Each number is 128 + 32 x the weight over its row's rms, rounded and kept within 0 to 255. Layers, rows and columns count from 0. The size above them is the row's rms in percent of the matrix's.

# layer 3 MLP up, 256x96, rms 0.183, rows 32-77, columns 48-95
size [ 92  86 108  87  75 101  98 128  87 110 100 100 103  87  87 107 102 102  85  98 101  98  88 102 111  83 102 107  88  66  93 103 100 107 102  99 109 144  93  95 130 105  99  84  98 107]
[[105  57 139 111 161 169  91 148 146 115  78 179 174  78  86 152 174  99 103 107  94 177 116  72 141 148 107 141 182  99  83 147 121  91  83 113 106 106 130  80 118 130 151 132  94 118  97  80]
 [140  41 137  83  94 117 163 148 111 118  78 138 134 138 129 130 112 110 147 120  93  94 107 126  85  96 118 133 107 149 166 158 169 114 132 153 105 107 125 126 255 173 133 156 110 101 123 127]
 [113 143 132 136 110 107 111 136  98 131 158 140 189 164  82  90 143 149  81 187 131 115 123  87 128 133  97 184  97 123 153 162 160 108 175  81  74 129 117 125 140  86 115 181 130  91 161 167]
 [131 110  83 140 110  98 103 104 125 197 134  97 149  68 110 136  78 181 113 118 150 111  92 149 119 156 119  86 161 135 111  99  98 142 128 115 109 118 104 141 119  72 116 113  75 139 125 102]
 [161 113 169 150  77  82 140  84 155 142  79 172  88 144 155 138 179 159 142 133 119 154 121 121 145 112 127  78 126 126 182  86 194 116 130  90 108 126 103 185  95 116 118 157 194 157 115 130]
 [186 162 149 163 154 166 118 132 127 125 115 130 134 102  98 182 163 146  90 122 107 118  98  71 106  76 151 143 125 136 121 113 113 169 108 145 164 206 113 190 138 149 105 148 126 125 135 141]
 [147 163 137  84 137 155 110 128 135 109 120 182 121 126 115 187 166 151 134 139 126 162  52  77 146 186 145 130 118  88  40 164 163  49 169 114 122  98 155  64 107  75 116  89 143  83 154 132]
 [131  76 150 141 115 101  87  94 140 115  73 173 123  96 120 144 133 105 172 143  79 111 126 169 131 139 155  67 101 145 137  87  39 142 132 149 134 163 155 180 103 158 107 113 120  85 115 122]
 [141  90 136 104 133  72 136 189 142 113 179 128 128 122 111 152 187 156 195 145 117  95 117 157  98  78 157  83 115 103 162 115 147 160  93 100 119 140  75 156 144  72 136  92 159 126 131 142]
 [155 124 106 111 173 130 110 120 129 118 111  63 141 162 171 181 131 127  69 161 213 142 116 135 187 119 126 183 108 160 160 155 131 113 119 122  68  77  72  97 145 134 101 121 131 102 109 164]
 [151 102 129 128 186 114 170 182 140 118 168 147 111 199 112 125  68  86 137  68 182 150 101  91  95 119 150  98 121 156 132 104 106 147 151  99 132 159 101 131 144 138 148 141 111 147  77 130]
 [ 40 180  92 138 153 151  89 158  87 147 154  85 101  88 113 148 107 100 149 175 181 124 100 191 119 116 126  79 121 115 116 119 100 127  52 106 106 138 112 145 175 164 111 185 136 105 125 129]
 [ 42 120  72 177  99 111 114 134 113 125 115 123  94 106 154  87 157  95 170 110 152 125 110 128  79 168 117 135 113  88 174 148 140  87 130 163  51 145 144  60 156  56  87 139 129 149 139 110]
 [136 124 129 126 163 151 107  88  92 154 125 117  71 162 141 120  82 158 106 163 140 116  73 151 133  93 109  90  97 128 107 192 142 180  83 144 143 133 155 203  69 187 105 120 107  97 147  49]
 [ 70 172 106 134 158  91 150 147 155 158 123 124  98 113 111 135 164 142 144 173 112 157 130 193 105  91 176 117 110 145 145  94 112 134 104 138 101  90 137 108 125 128  80 184  70 102  77 160]
 [136 135  83 142 169 162  85 102 155 125 220 143 191 167 137 157 133 153 116  93 144 127 147 122 128 127 130 101  91 170  89  89 146 157 122 134 171  92 131 118 183 131 176 115 142 162 124 137]
 [116  98 181 197  99  67 142 115 134 156  93 103 123 140 150 100  62  97 137 131  89  97 116 138 133 106 150  91 156 108 151 190 115 183 156 138 154 165 112 117 105 141 154  33 149 141 138 108]
 [113  82  64 114 108 152 161  98 167 146 125 105  74  88  92 128 155 141 138 185 131 157 120 112  91 188 124 121 112  92  81  75 135 175 116  87 126 125 149 122 118 110  80 163 145 170 173 143]
 [136 123 123 142 192 113  87 141 143 134 130 104 113 132 111 226 121 121 136  81 111 102 129  51 162 134 166  88 163 139 125 136 204 150 124 112 124 186 105 107 166 128 155 115 113 135  96 158]
 [119 132 210 125  97 117 128 152 134 129 118 136  86  99 109 139 157 116 117 105 108  57 148 132 176 184 122 158 157 111 107  93 157 122 190 129 119 139 113 159 132 173 112 103 220 127  92 129]
 [146 106 163 159 162 102 165 150 157 110 108 138  83 121 117 134 122  84 145  88 118 110 176  70 147 165 160 140  98 179 151 148  99 112 103 173 105  91 165 122  97 171 102 151 139 161 107  50]
 [127 142 116 129 124  86 148  44 136 131 142 155 102  47  97  80 168 149 184 108  73 117  72 107 116  92 132 126  97 146 147 125 130 163 104  76 153  91  72 118 135 116  93 157 160 138 114 128]
 [134 139 126  75 168 141 114 104  84  98  90  93  95  75 163  79  99  94 139  59  77 125  90 104 109  98  65 200 151 165 170  90 100 119 115 109 120 123 126 135  93 190 115 126 112 138 136 107]
 [129  74 111 112  92 128 125 149 145 172 135 125 115 148  38 135 105  95 110 186 156  94 152 108 122 122 161 168 140 139 151  70  89 163 193 141 113 171 185 149 130 168  99 154 112  61 147 107]
 [135 139 143 144 165 134 102  70 102 104 131  67  97 132  70 152 100  92 148 119 143  94 163 136  97 125  96  79 107 129 147 172 154 130 151 138 125 181 145 142 128 142 190 158  92  91 173 186]
 [103 150 141 150 138 145  97  75 170 150 113 110 146 203 146 142  85 176 114  94 127 118 166 127 126  89 155 168 115 115 147 101 102 128  98 179 107 110  81 137  89 127  90 102 120  93  97 153]
 [126 150 101  89 130  97 153 173 114 166  99  99 119 135 144 151 187 123 164 166 135 116 136 108 105 175 161 124 175 119 150  89 117 164 107 111 103 117  48 161  87 151 109 120 101 154 122 179]
 [143 113 107 124 113 106  94 182 119  87 112 133 131 166 133 123 132 126 121 115 129 120 110 138  91  82 111 167 115 150 122 100 138 121 160 190  65 113 188  95 150 119  91 120 120 109 151 223]
 [178 153 121 108 114 152 171 151  85 154 182 121 135 124  76 130 120 135 139 148  89 172 151 100 113 130 140 126  67  96 143 173 153  39 138 118 139 144 177 167 156 144  88 180 129 112 115 127]
 [123  99 159 138 113 130 132 202 162 110 114 186 169 150 159  90 161 154  99 128 160  54 137 117  87  91  92  56  95 123 127 134 133 127 147 112 152 122 116 128  84 191  80 130 130 194  85 103]
 [138 116 179 127 119 190 104 141  81  78  54 111 106  68 139 116 100 108 131 166 157 136 109 102 120  90 121 164 162 151  94 162 189 143 154 176 162 188 142 139 150 141  92  72 114 161 161 102]
 [135 163 122 111 127 125 165 172 128 171 108 155 153 141  81 150  99  94  84 132  90  79 160 145 145 105 166 169 191 133 120 131 183 109 109 134 109 154 180 117 157 122 156 123 114 154  95 153]
 [176 115 112 142 154 126 151 140 146 158 147 169  70 135 141 167 119 167 110 116 141 104  54 118 185 116  99 180 173 166 105 132 159 100 141 142 102 167  69  95  95 149 103 103 131 147 109 180]
 [107 213 129 166 117 118 139  81 166 167 151 145 125 106 156 171 107 134 160 170 119 106 151 136 181 135 125 112 130 112 125 171 209 106 134 104  77 117  77 154  91 130  62 100 123 169 141 123]
 [113 116 153 128  94  69 101  91 176 144 119  85 116 123 137 157 122 138 183 118 107 147  94 138 137 164  82 141 177 157  94  92 137  77 107  96 233  93 117 141 140 145 140 123 125 132 141 130]
 [140 141 100 156 162 149 147 197 128 126 103 135 110  70 100 125 147 113 188 150 113  95 158  43 137 137 143 120 116  94 194 145 124  90 112 147 110  99  77 107 142  56 104 114  83 126 113 104]
 [169  75 151  93 162 114 115 180 160 188 112 146 107 123 114 118 120  86 117 115 130 128 116 135  58 152 101  76  58 115 140 151 112 124 144  96  92 111 131  92  99 190 105 127 114 152 151 144]
 [ 77  69  41 127 112 188 114 108 144 102 106 104 120 173 137 111 182 112  96 183 137 121 120 161  88 169 110 114 112 158 111 168 141 164 166 181  74  89 144 136 179 134 189 147 133 131 182 108]
 [ 81  89 138 119 121 120 143 113 144 113  21 109 139 161 103 132  82 156 142 127 118 175 108  56 154 136 102 174 123 137 111 139  66 139 120  90  90  67 151 103  62 170 156  86  83  95 118 124]
 [104 100 131 116 149 137 149 194 107 109  64 124 188 132 109 129  67 135 118 116 108 125 120 110 141 148 116 107 104 152 152  77 126 115 166 114 180 152 105 125 126  99 122 135 182 133 132 137]
 [105 201 142  61  78 115  99  71 165 138 110 118 143 169 153 104 149 167 131 119 112 136 116  89 107 123 176 104 138  77 143 128 169 143 209  92 157 134 117 148 157 119  97 174 150  76 173 151]
 [133  88 148 113 154 178 154 118 144 110 152  92 159 148  86 144 101 125 159 124 164 114 158  48  85  83 120 161 132 148 150 112 158 113 115 125 129 192 104 149 137  56 119 154 102 123  95 178]
 [145 152 170 154 127 128 164  79 129 133 117 121 178 132  93 117  96 147 166 107 135 196 118  94 177 138 141 139 133  43 120 100 129  82  98 168 142 145 141  96 113 107 200 163 149 132 126 160]
 [ 58  65 147 123 100  93 128 161  55 105 104  94 111 107 153  90 127 136  93 129 172 166 117 138  89 146 115 114 101 188 128 139 136 152  72 144 135  90 146 152 121  72 210 103 106 188 152 109]
 [193 160 108 138 127  70 101 118 111 186 154 113 136  95  68  80 125 130 147 105 133  72 120 106  81 154 128  94  78 137 176  93  81 114 116 109 113  92 125 112 125 131 147 141 124  76 121 113]
 [101  87 133  85 156 181 114 151  95 173 120 143 154 162 159  56 152 161 118 130 144 166 110 134 128  99  64 123 142  88 166 125 169 113  65 152 133 150 162 114 156 146 125 111 174 192 150  75]]
# layer 3 MLP down (transposed), 256x96, rms 0.182, rows 32-77, columns 48-95
size [ 91  90 101  81  87 110  99  84  91 114 102  93 103  85  96 101 106 101  89 100  93  92  96 101 117  91 106  87  97  90 103 105 106 108 109  89 112 144 107 101 116 103  96  86  89 104]
[[140  38 153 171  66  81 121  78 115 132 152 104 167 113 113 124  92 143 104 114  91 121 164 187 125  99  89 117 119 191  91  82 161 131 132  90 112 148 100 141 154 165 139  81 174 108 116 176]
 [147 144 209 205 139 132 132 126 156  80 164 119 162 119 136 101 128 108 105 101 139 186 166 145 123 109  88 166 115 164 141 153 164 165 193 105 164 122 169 145 158 171 164 128 147 130 107 142]
 [104 114  77 120  99  79 143 145 149 130 146 139 100 176  86 173 129 106 116  78 126 177 134 128 129 156 115 100 121 139 151 143  70 179 231  80  97 112 181 105 139 161 103 198  98 123 136 108]
 [142 197 133 135 176 142 156 122 174 114 135  93  94 160 129 107 181 101 151 159 110 128  91 127 160 139 136 120  90  63 135 132  96  95 136 110 125  91 126 139 129 165 139 109 128  82 235 142]
 [161 125  62  83 169 120 138 110 140 115 123  48 183 148 115 161 136 118 170 131 174 122 147 150 140 145 179 134 167 133 115 155  95 144  79  61  45  74  88 123 158 113 126 138 132 133 168  96]
 [117 144 143  96 141 118 113 147  95  69  98 159  85 103 106  91 144 104 127  99 157 158 182 129 125  84 114  83  16  82 138 132 169 175 160 148 159 135 109 152 188 136  88 132 131 141  98 158]
 [105 150 108  61 150 154 155 165 108 109 104  96 116  99 171 118 137 116 107 131  87 151 124 158 150 125 105 118 153 109  76 143 177 100 175 135  85  85 162 145 110 132 172 158 150 178  90 206]
 [126 185  90 103 168 144 158 160 120 138 161 101 139 133 168 108 106 172  76 139 164 167 134  94 187 130 129 154 170 100  83 137 168  95 114  77 104 152  48 145 171 117 154 146 176 169 135 190]
 [ 94  94  99 147 115 156 124 190 148 109  84 140 110 158 185 129 166 100  81  92 131 193 119 124 116 153 124 150 152  93 168 110 200  99 107 118 178 154 153 142 146 171  98 121 143 166  99 154]
 [175 117 116 148 152 148 131 128 121 140 127 122 122 119 176  95 121 116 140 104   8 101  46 143  87 119 120 167  99 137 122 193 145 146 182 164 133 146  74 202 108 130 164  87 116 112  81 150]
 [176 138 100 141 139 151 150 163 174 199 124  86 172 116 158 136 150 127  87 115  99 169 105 120  84 122 115 122  98 177 121 102 166 100 142 128 112 130 219 123 130 200 162 103 143  67 172 187]
 [147 156 146 140 148 100 126  96 191 117  83 115 157 137 110  99 152 130 218 185 120 100 137 137 143 144  91 143 118 153  97 111  76 133 106 126 156 173  50 135 137  83 145 143 105 125 139 112]
 [124 116 171 126 154  98 130 148 141 212  86 151 143 151 142 120 137 123 171 138 122 102 157 102 158 143  84 140 111 101  99  93 226 115 106 157  82  65 132  48 139 143 138 155 169 131 153 155]
 [137 108 155 100 114  90 135 119 150 124 131 152 120 143 140 144  50 155  93  55  93 134 168 148 111 108  94 114 152  96  82 133 187 123 126 103 165 127 169 112 110 116 157  95 126 171  79 112]
 [145 186 155 140  84 109 122  88 103 112  78 122 124 100 165 108  53 112 162 147 139 106 100 113 127 113  68 122  65 120 110 115 111  47  70 139 109 129  85 151 123  79 162  94 149 170 191 166]
 [146 118 112  83 132 146 129 102 147 143 137 194 131 144 102  97 112 104 104 104 176 118  77 181  79 168 157 116 138  56 111 161 149 118 149 164 130  81  89 138 116 152 156 100 115 185 147 138]
 [101 155  57 115 139  76 169 137 140 139 140 138 132 139  92 135  96 137 164 149 118 109 142 133 114 135 103  94 143 187 181 128 100 116 122 123 208 144 170  96 127 178 119 151 130 112 120  89]
 [170 129 102 124 144 153 134 135  75 166  71  76 159 102 119  88 101 144 133  59 126 104 105 152  95 121 163 165 152 180 100 139 125  86 149  90 115  85 145 134 146 108 101 141 131 120 171 166]
 [106  81  93 107 122 144 124 107 219 153  77 122 159 136 101 101 170 132 131 123  81 103 137 201 140 135 125 150 174 145 142 160  99 146 120 171  80 102 134  93 150 133 144 104 158 142 173 138]
 [118 149 111 156 151 115 126  87 134  94 161 105 137 134 161 130 127 168 123 160  94 164 111 145 140 154 115  79 157 109  44 148  77 185 127 100 102 199 135  65 174 107 144  96 142 102  82 142]
 [136 112 105 131 129 143  95 134 169 194 138  92 122 190 135  84 151 162 146  98  71 161 133 188 124 116 132  93 172 123 148  67 125 102 163 149  82  79 164 110  90 101 150 161 149 154  69 175]
 [169 170 137 155 128 158 121 174 214  99 127  99  95 160  78 104 114 154 159 125 147 161 107 141 160 125 130 155 112 123 118 174 138  96 116 132 106 109 147 154 131 129 103 120 107 106 133 192]
 [181 100  75 101 101  87 141 117 119 213 171 151 126 155 175  92  95 116 134 147 168 143 170 170 130 183 143 114 122 138 118 160 131 177 151 127  49 103 164 131 143 128 138 166 121  91  90  91]
 [203 178  65 107 173 170 118 102 154  74 127 175  96 129 197 129 142 146 163 168 121  88 135 167 109 155 120 141 135  99 123 117 159  85 112 159 138 133 146 147  91 108 129 138 117 147 116 168]
 [117 184 158 129 127 133 135 141 208 110 147 120 124 121 109 110 116 196 191 163 144 131  62 146  89 140  84  67 159  97 109 125 144 110 140 126 116 114 122 160 127 126 149 135 104 211  26 133]
 [119 143 162 133 146  97 130 106 123 144 147 123 152 121  95 109  95 153 173 133 143  88  76 150 103 173 156  79 120 149 162 129  58 177 115 160 115 110 136  82  81  94 122 186 130 114 136 125]
 [147 141 167 162 109  91 140 206 131  88 150 141 144 120 169 187 132 110 110 144 116 116 125 109 103 153 136 106 163 212 169 160  97  94 176 153 164 161 163 148 171 108 148 191 146  88 112 112]
 [158 121 140 139 148 116 217 140 166 110 145 122 142 162 132 129 110 139 144 129 137 162 209  85 159 168 150 111 124 126 137  77 152 160 117 154 133 124 142 141  88 116 150 141 160 118 131 145]
 [ 72 107 152 121 104 117 102 112 161 142 133 146 132 126 120  90 118 142  66 166  66 218 171 148  99 110  77 141  79  93 124 144 169  83 126 115 135 116  98 134 192 169 105  49 150 194 129 164]
 [159  74 103 121 119 118 139 163 147 117 164 122 132  85 154 108 149 135  97 222  66 183 177 151 131 170 131 189 130 113  63  81 197 147 140 153 145 142  99  55 169 146 124  79 168 135 183 124]
 [138 102 237 118 155 153  80 143 114 117 129 110 122 113 137 106  88 128 141 159 109 145 116 168 159 121 150 125 129 148 135 162 166 146 141 101 120 145 102 122 170 184  52 162 118  59 152 108]
 [141 193 167 119 106  94 148 140 111 121 105 136 168  55 114 123 109 193  76  75  70 114 139 102  91 128 121 123 226 141 115  98 181 127 108  99 108 154 134 164  93 163 129 128  83 172 111  94]
 [121 114  63  74 164 115 163 143 136 109 140  98 176 153 106 153 145 116 115 164 192 172  87  43  48 100 162 128 141 186 180 163 129 175 112 170 137 121  87  98  82 157 146 127  99 166 149 174]
 [124 130 167 129 148  79 180 113 147 117  85 129 186 105 144  77 144 116 141 125  83 107 149 147 164 188 150 174 134 131 142 122  87  58 135 118 183  94 174 134 134 127 156 115 187 201 127 154]
 [150 203 126 123 163  91 133 102 107 130 149 155 124 145  99 152 142 100 183 120 117 136 115 171  90 191 123 102 137  81 117 139 101 116 117 139 134 131 178 106 158 123 112 153  90 111 150  92]
 [179 145 102 182 160  59 119  96 148  81 171 140 153 138  93 111  81 108 153 150 104 113 177 183 105 135 107 122 167 159 118 111 140 167  99 145 142 109 103 136 119 152 150 157 153 157 156 105]
 [111 171 187 141 138 136 118 146 116 153  76 104 111 106 121 155 101 107  69  69 126 190 108 139 107  74 156 113 168 162 140 114 123 112 134 122  69 132 100 145  65 147 177 159 145 113  76 166]
 [108  90 144 137 143 154 133 125 138 158 148 155  74 151 154  82 158 108 134 141 130 104 140  89  65 153 158 115 145 206 135 125  81  94  89 120 103 154 133 146 143 117 107 146 186 142 164  87]
 [147 120 150  53 117 149 186 196 131 120  52 135 129 108 127 122  99 114 151 157 189 108 167  91 144  69 129  85 141 149  89 152  96 108 141 137  99 104 144 134 149 126 104 147 134 153 189 116]
 [134  76 158  77  76 146 144 156 116 149 145 110 145 125 113 134  82  94  74 151 139  99  87 140 131 119 165 171 108 138 111 127 189 164 151 120 119 136 111 178 161 106  86  49 147 184 153 155]
 [154 154  96 113 123 137 110  72 124 151 129 103  94 150  86 128  97 122  87  80 142 164 142  81 177 138 122 154  74 101 135  85 117 106  94 150 169 132  70 178 198 188 133 163 174 115 140 148]
 [ 83  75 115 124 140 119 104 183  93 179 135 116 135 124 160  94 120 100 107 191 143 168 151  92 146 101 112 143 115  63 167 102  75  45 123 177 103 113  92 134 129 141 157 147 122 157 141 148]
 [154 166 107 122 109 144  69 169  71 166  93 140 159 144 146 116 115 168 137 141 166 133  93 114  82 107 145 134 140 140 145 173 123  89  85 135 186 106  95 138  89  97 149 137  94 125 120 109]
 [132 111 134 161 119  98 106 151 156 102 123 167  97 141 174 153 121 147 114 138 143 160 192 103 128 136  95 162 137  73 105  78 190 110 124 155 132 102  84 151 136 152 157  95 117 136  71 102]
 [114 204 144  81 120 166 107 148 182  74 146 145  95 152 115 134 127 167 129  96 148 122  97 123 142 116 132 104 118 168 136 154 138 191 124 137 157 144 210 201 100 193  91  96 105 148 107 104]
 [147 120 131 175  86  83 156 109 140 150 206 159  93 100 160 150  69  84 141 166  53 146 180  82 138 133  78  91 160 106 197 154 103 121 130 121 145 129 127 135 174 109 143  88 150 205 170  75]]
# layer 3 MLP gate, 256x96, rms 0.187, rows 33-78, columns 48-95
size [ 93 105  84  91 103 100  72  81  97 101  94 103  80 105 113 103  97  89 107 110  93  98 106 115  99 108 102  86 121 101 106 100 100 112  99 104  92 102  96 112  95  89  75 110 114  97]
[[155 180 145 125  86  73 126 124 155 152 155 164 185 120 114  92  63  74 118 127 116  82 203 124 164 118 192 173 120 109 175 184 121  69 140 128 113 115 202 133 125 219 108 132 125 190 102  89]
 [212  99 113 164 157 140 170 110 157  73  85 199 132 180  93 158  78 109 175 124 141 140 136 127 152 183 145 100 108 113  58 162 142 135 124 153 152 100 121 126 173 119 153 111 170 128 110 108]
 [116 114 138 162 113  82 134 147  80 128 163 171 161  88  88 101  71  93 105 133 185  94 127 137 117 101 153 109  98 136  98 131 152 151 134 136 105 149 185 199  96  75 225 160 131 178 113  84]
 [139  64 178 171 116 116 108  88 140 112 180 172 131 176 142 100 120 118  99 160 119  95 179 128 155 151 101  93 137 123 127 110 148 103 103 165 162 108 165 154 118  91  88 107 155 207 138  97]
 [101 154 166  65 175 153 112 129 148 139 143 100 118 132 157 155  84 130  98 120 134 111 138 161 101 145 162 131 168 144 173 150 165  81 176  32 151 118 135 141 149  87  92 127  78 101 154  83]
 [160 159 179 142 136 150  99 148  86  49 179 138 251 201 123 108  74 135 121 108 175 127 132 123 131 115  97 170 101 144 115 125  79 111 131 111 179 151  77 144 126 174 110 113  75 137 133 155]
 [150 170 165 126 148 131 152 129 182 156 119 156 187  62 139 110 168 119 159 105 159 121 124 190 131  92 153 110 122 109 138 121  64 111  89 161  93 125  81 115 144 149 127 149 153  95 105 171]
 [ 97 150 129 116 111 134 175  99  75 132  80 171 160 150 202 176 169  97  91  42  85 128 125 141 171 151 134 116 130 132 125 118 141 127 129  82 121 187 159 181 144 181 104  85 160 125  87 164]
 [136  88 126 135 113 171 127 134 101 113 163 147 139 167 174 165 143 145 132 124 183 156 154 132 111 143 200 151  22 123  91 114 134 172 147  85 148 108 103  94 163 168  84 219 166 107 175 150]
 [182 157  83  79 101 146  88 155 215  80 178 106 169 123 118 125 141 117  83 162 134 166 135 147 100  98 136 119 199 110 106  61 128 172 136  62 166 125 112 147 123  79 168 130 141 122 126 178]
 [155  66 123 108  90 120 171  86  75 164 132 140  73  75 146 189 136  73 108  71  98 100  88  99 146  92 189 134 123  92 135  71 182 127 110 150 124 109 168 150 151 180 125 149 166  79 150 114]
 [115  80 106 153 130 118 122 175 130  91 125  77 161  84 131 180 119 131 129 161 145 103 180 106 106 129 191 122 136 137 107 105 117 136 101  93 106 162 198  76 202 133  68  68 144 163  87 123]
 [117 129 152 151 110  96 113 125 150 127  90 149 156  99 120  76 143 189 174 121 102 137 146 112 179 145  98 112 120 157 163 105 121 155  97  98 139 129 130 159 163 127 141  63 119  63  91  98]
 [127 156  94 133 182  86 110 124  65 113 158 113 130  80 177 166 167 139 141 113 129  95 112 125 108 107 185 135 137 105  97 144  87 158 156 128 130 179 130 109 170 166 130 149 102 139 155  81]
 [158 147 166 141  96 160  92 152  90 136 116  86 186 127  94 151 164 136  62 116 107 185 170 112 103 139 134 110 160 139 169  66 167 114 122 106 157 130 119 114  54 116 134  80 122 135  85 145]
 [152 129  83 152 183 130 111 161 128 123  69 114 108 170 115 136 166 130 112 109 148  66 137 114 146 138 135 167 173 134 111 167 170 103 125  96 131 135 122 112 113  89 113  96 100 135 107 146]
 [180 118  78 114 145 145 155 126 133 116 138  79 159 117 127 139 123 164 102  85 110 153 115 115 114 135 108 154 181 141 127 155 194 113 132 126 125 161  81 141 137 131  47 130 128 132 135 173]
 [135 139 136  86 158 147 127 152 130 112 111  83 103 153 160 109 123 143 158 137 108 127 106 189  79  71 139 133 142 103 158 144 146 109 162 136 106 168 130 100 103 192 115 149  95 165  88  65]
 [166  89 149 142  73 161 139 181 149 142 167 166 182 179 130 190 132 119 150 156 143 144  45 126 176 110 124 162 116 140 134 100 128 118 128  97 125  46  83 160 153 169 104 117  77 126 187 151]
 [116  64 127 106 215 166 141 100 164 160 109 148 144 130  90 116 125 157 131 110  84 141 149 132 111 132 179 139 134 134 153 121 108 131  84 143  90 117 124  93 161 169  81  85 150 109 125 144]
 [139 100  91  88 111 105 194 115 121 119 123 154  80 146 153  95  73 128  52  76 156  99 109 134 100 131  97 172  74 110  92 136 120 182 164 136 223  90 125 109  60 115 115 150 125 153 144 117]
 [127 129 159 163 131 101 121 139 146 233 218 127 134 132 205  54 190 121  90 132 117 124 121 130 127 123 135 144  94 156  95 121 151 141 145 118 114  91  76 127 176 134  78 131 143 180 128 120]
 [132 112 143  98 122 132 127 164 125 129  98 117 131  78 161 126 164 152 196 187 153  95  75 207 107 159 113 152  73 134  77 147 133 103 117 123 124 127 112 109 151 110 107 109 127 170 152 155]
 [121 135 113 157 112 109 112 139 138 105 135 127 133 122 202 132 147 195 171 134 161  62 158 170 149  99  58  75 114 139 132 119 129 145 158  87 136 108 109 101  97 148 126 137 135 157 121 169]
 [ 96 103 131 178 128 130 100 135 108 173 149 144 154 150  86  83 107 151 114 159 149 113 172 153 138 169 169 114 134 112 134 154 111 139 114 173  67 125 139 141 230  99 134  69 138 149 144 126]
 [113 102 140 131 102 169 172 124  97 152 178 137 112 133 105 140  70 166 177 133 141 119 118 108 153 115 110 114 215  45 134 126 215 125  62 120 169 108 136 151  98 148 133 128 137 134 104 131]
 [113 139  74  90  73 119 115 143 122 180  94 132 108 116  64 161 156 150 142 196 127 129 173 136 127 140  50 128 188  97 134  98  96 128 140 148  84 146  88  99  89 169 118  91 173  99 101 165]
 [125 106 147 135 137 166  97 115 122 127 145 134  57 117 108 123  85 125 127 145 104 146  91 152  35 165 120  95 115 170 138 109 152  99 106 116 195 104 110 127 188 101 174 130 144 218 134 143]
 [ 96 166 140  67 165 203  93 188 118 161 179  80 148 103  92 144 175 139 162 135 108 183  91 121  84 160  68 144 139 148 113 108 117 183  97 131 158 114  79 129 145 121 153  53 180 114 193  94]
 [105 129 127 135 106 118 114 119  63  74 149  66 123  96 178 121  89 165  77  74 132 171 150 179 119 104 162 102 204 126 158 133 181 205 125 117 143 155 113 143 101 156 122 154 104 134 135 108]
 [120 112  82 177 145 151 150  71 139  90 152 150 131 127  98 162 103 123 161  80  77 131 108 197 117 113 107 105 118 141 111 101 117  93 180  64 144 161 126 159  98 118  65 134 146 132 142  91]
 [138 125 129 186 128  96 205 151 160 165 187 142 116  99 133 164 141  90 168  79 126 150 110  79  84   1  97 115  86 125 135 136 143 131 139 113 168 144 121 157 123 167 123 144 128 130 127 126]
 [ 84 133 120 115 108 168 141  87 105 107 124 128 107 136  50  82 105 202  86 132 110 118 173  94 132  98 119 101 184  90 115 160 107  81 134 144 159 126  83 159  76 155 168 138 154 143 115 160]
 [134 177 180 101 126  93 133 129 157 145 148 142 106 205 153  91 102 113 140 153 108  93 104 170 158  47 165 139 154  95  66 109 164 114  92 127 186 103 130 134 129 127 172 159  96 104 132 111]
 [124 113 177  87  45  95  95 140 111 101 129 107 161 178 184 150 112 126 112  99 100  97  92 106 143  96 163 202 118 155 138 109 134  94 183 105 133 125 164  93 123  79 146 132 109 164 122 130]
 [203 151 107 113 132 232 118 124 114  77 199 101 175 120 109 157 133 114 140 166 144 105 145 148 153  83 152 161 128  94 106 190 134 133 137 124 146 138 162 134 132  89 153 148 163 121  84 113]
 [ 95 149 131  88 115 175 122 133 161 129 174 177 165 122 100 135  99 127  86 141 164 115 194 137 197 103 143 176 125 137 119 187  66 127 185 121 114 130 102  93 151 162 168 101  88 110 113 167]
 [119 105 135  96  75 122 168  92 105 110 106 155  98 184 127 100 147 122 190 140  81 176 101 131 168 120 139  90 100 146  90 150 119  66 144  85 151 109  46  98 107 176 127 182 135 181 100 132]
 [ 46 132 155  97 121 121 131 186  98 144 182 103 103  86  94  86 135 149 142 158 173 176 150  75 136 106 116 154 146 204  97 125 127 157 128 121 168  59 164  94 136 116 162 111 142 169 199 154]
 [166 120 192  90 114 100 118 136 107  97 141  95  99 170 152 158 124 181  34 141 144  81 127 136 109 171 133 101 131 105 130 161 137 200 164 124 140 157  57 113 111 129  92 105 146 112  67 118]
 [156 160 133  64 110  91 105 137  72  74 132  69 141 146 141 113  97 140  72 105 164 124 139 101 132  93  82 144 136 155 155 168 112  99 174  98 119 103 125 134 123 150 117 128 144 141 112 166]
 [136 108 106 202 123 152 156 132 136 122  74 149 172 145 114 169 148 170 113  26 131 144 120  85 119 135  87 125 125 114 134  60 188 129  60 140 159  54 174 137 131 181 121 169 109  84 131  91]
 [158 173 122  66 185 192 142 143 167 107 109 128 141 148  98 143 140  92 150 136  70 134 125 175 164 126 134  99 182 108 106  94 151  86 161 169 165 135 106  86 107 212  60  85 147  61 136 141]
 [154  49 107 142 103  64 134 147  73 143  86 133 103  86  53 108 114 117  99 103 117 119 108  86 142 137  97 166 149 128 113 189 195 110 174  99  71 110 130  78 175 112 111 185 197 122 159 123]
 [133 124 121 154  82 134  89  40 141 115 117 164 132 161  75 130  84 131  94 175 141 148  91 116 176  88  93 160 102 125 185 126 133  77 158 133 135  96 126 140  94  75 196 101 197 108 105 131]
 [177 114 136 160 116  85 167 169 104 113 150 141 162 173 182 188 111 114  83 104 176 107  91 140 105 154 140 149  91  89 130  91  75 107 189  79 142 182 175 165 150 123  77 100 132 128 123 155]]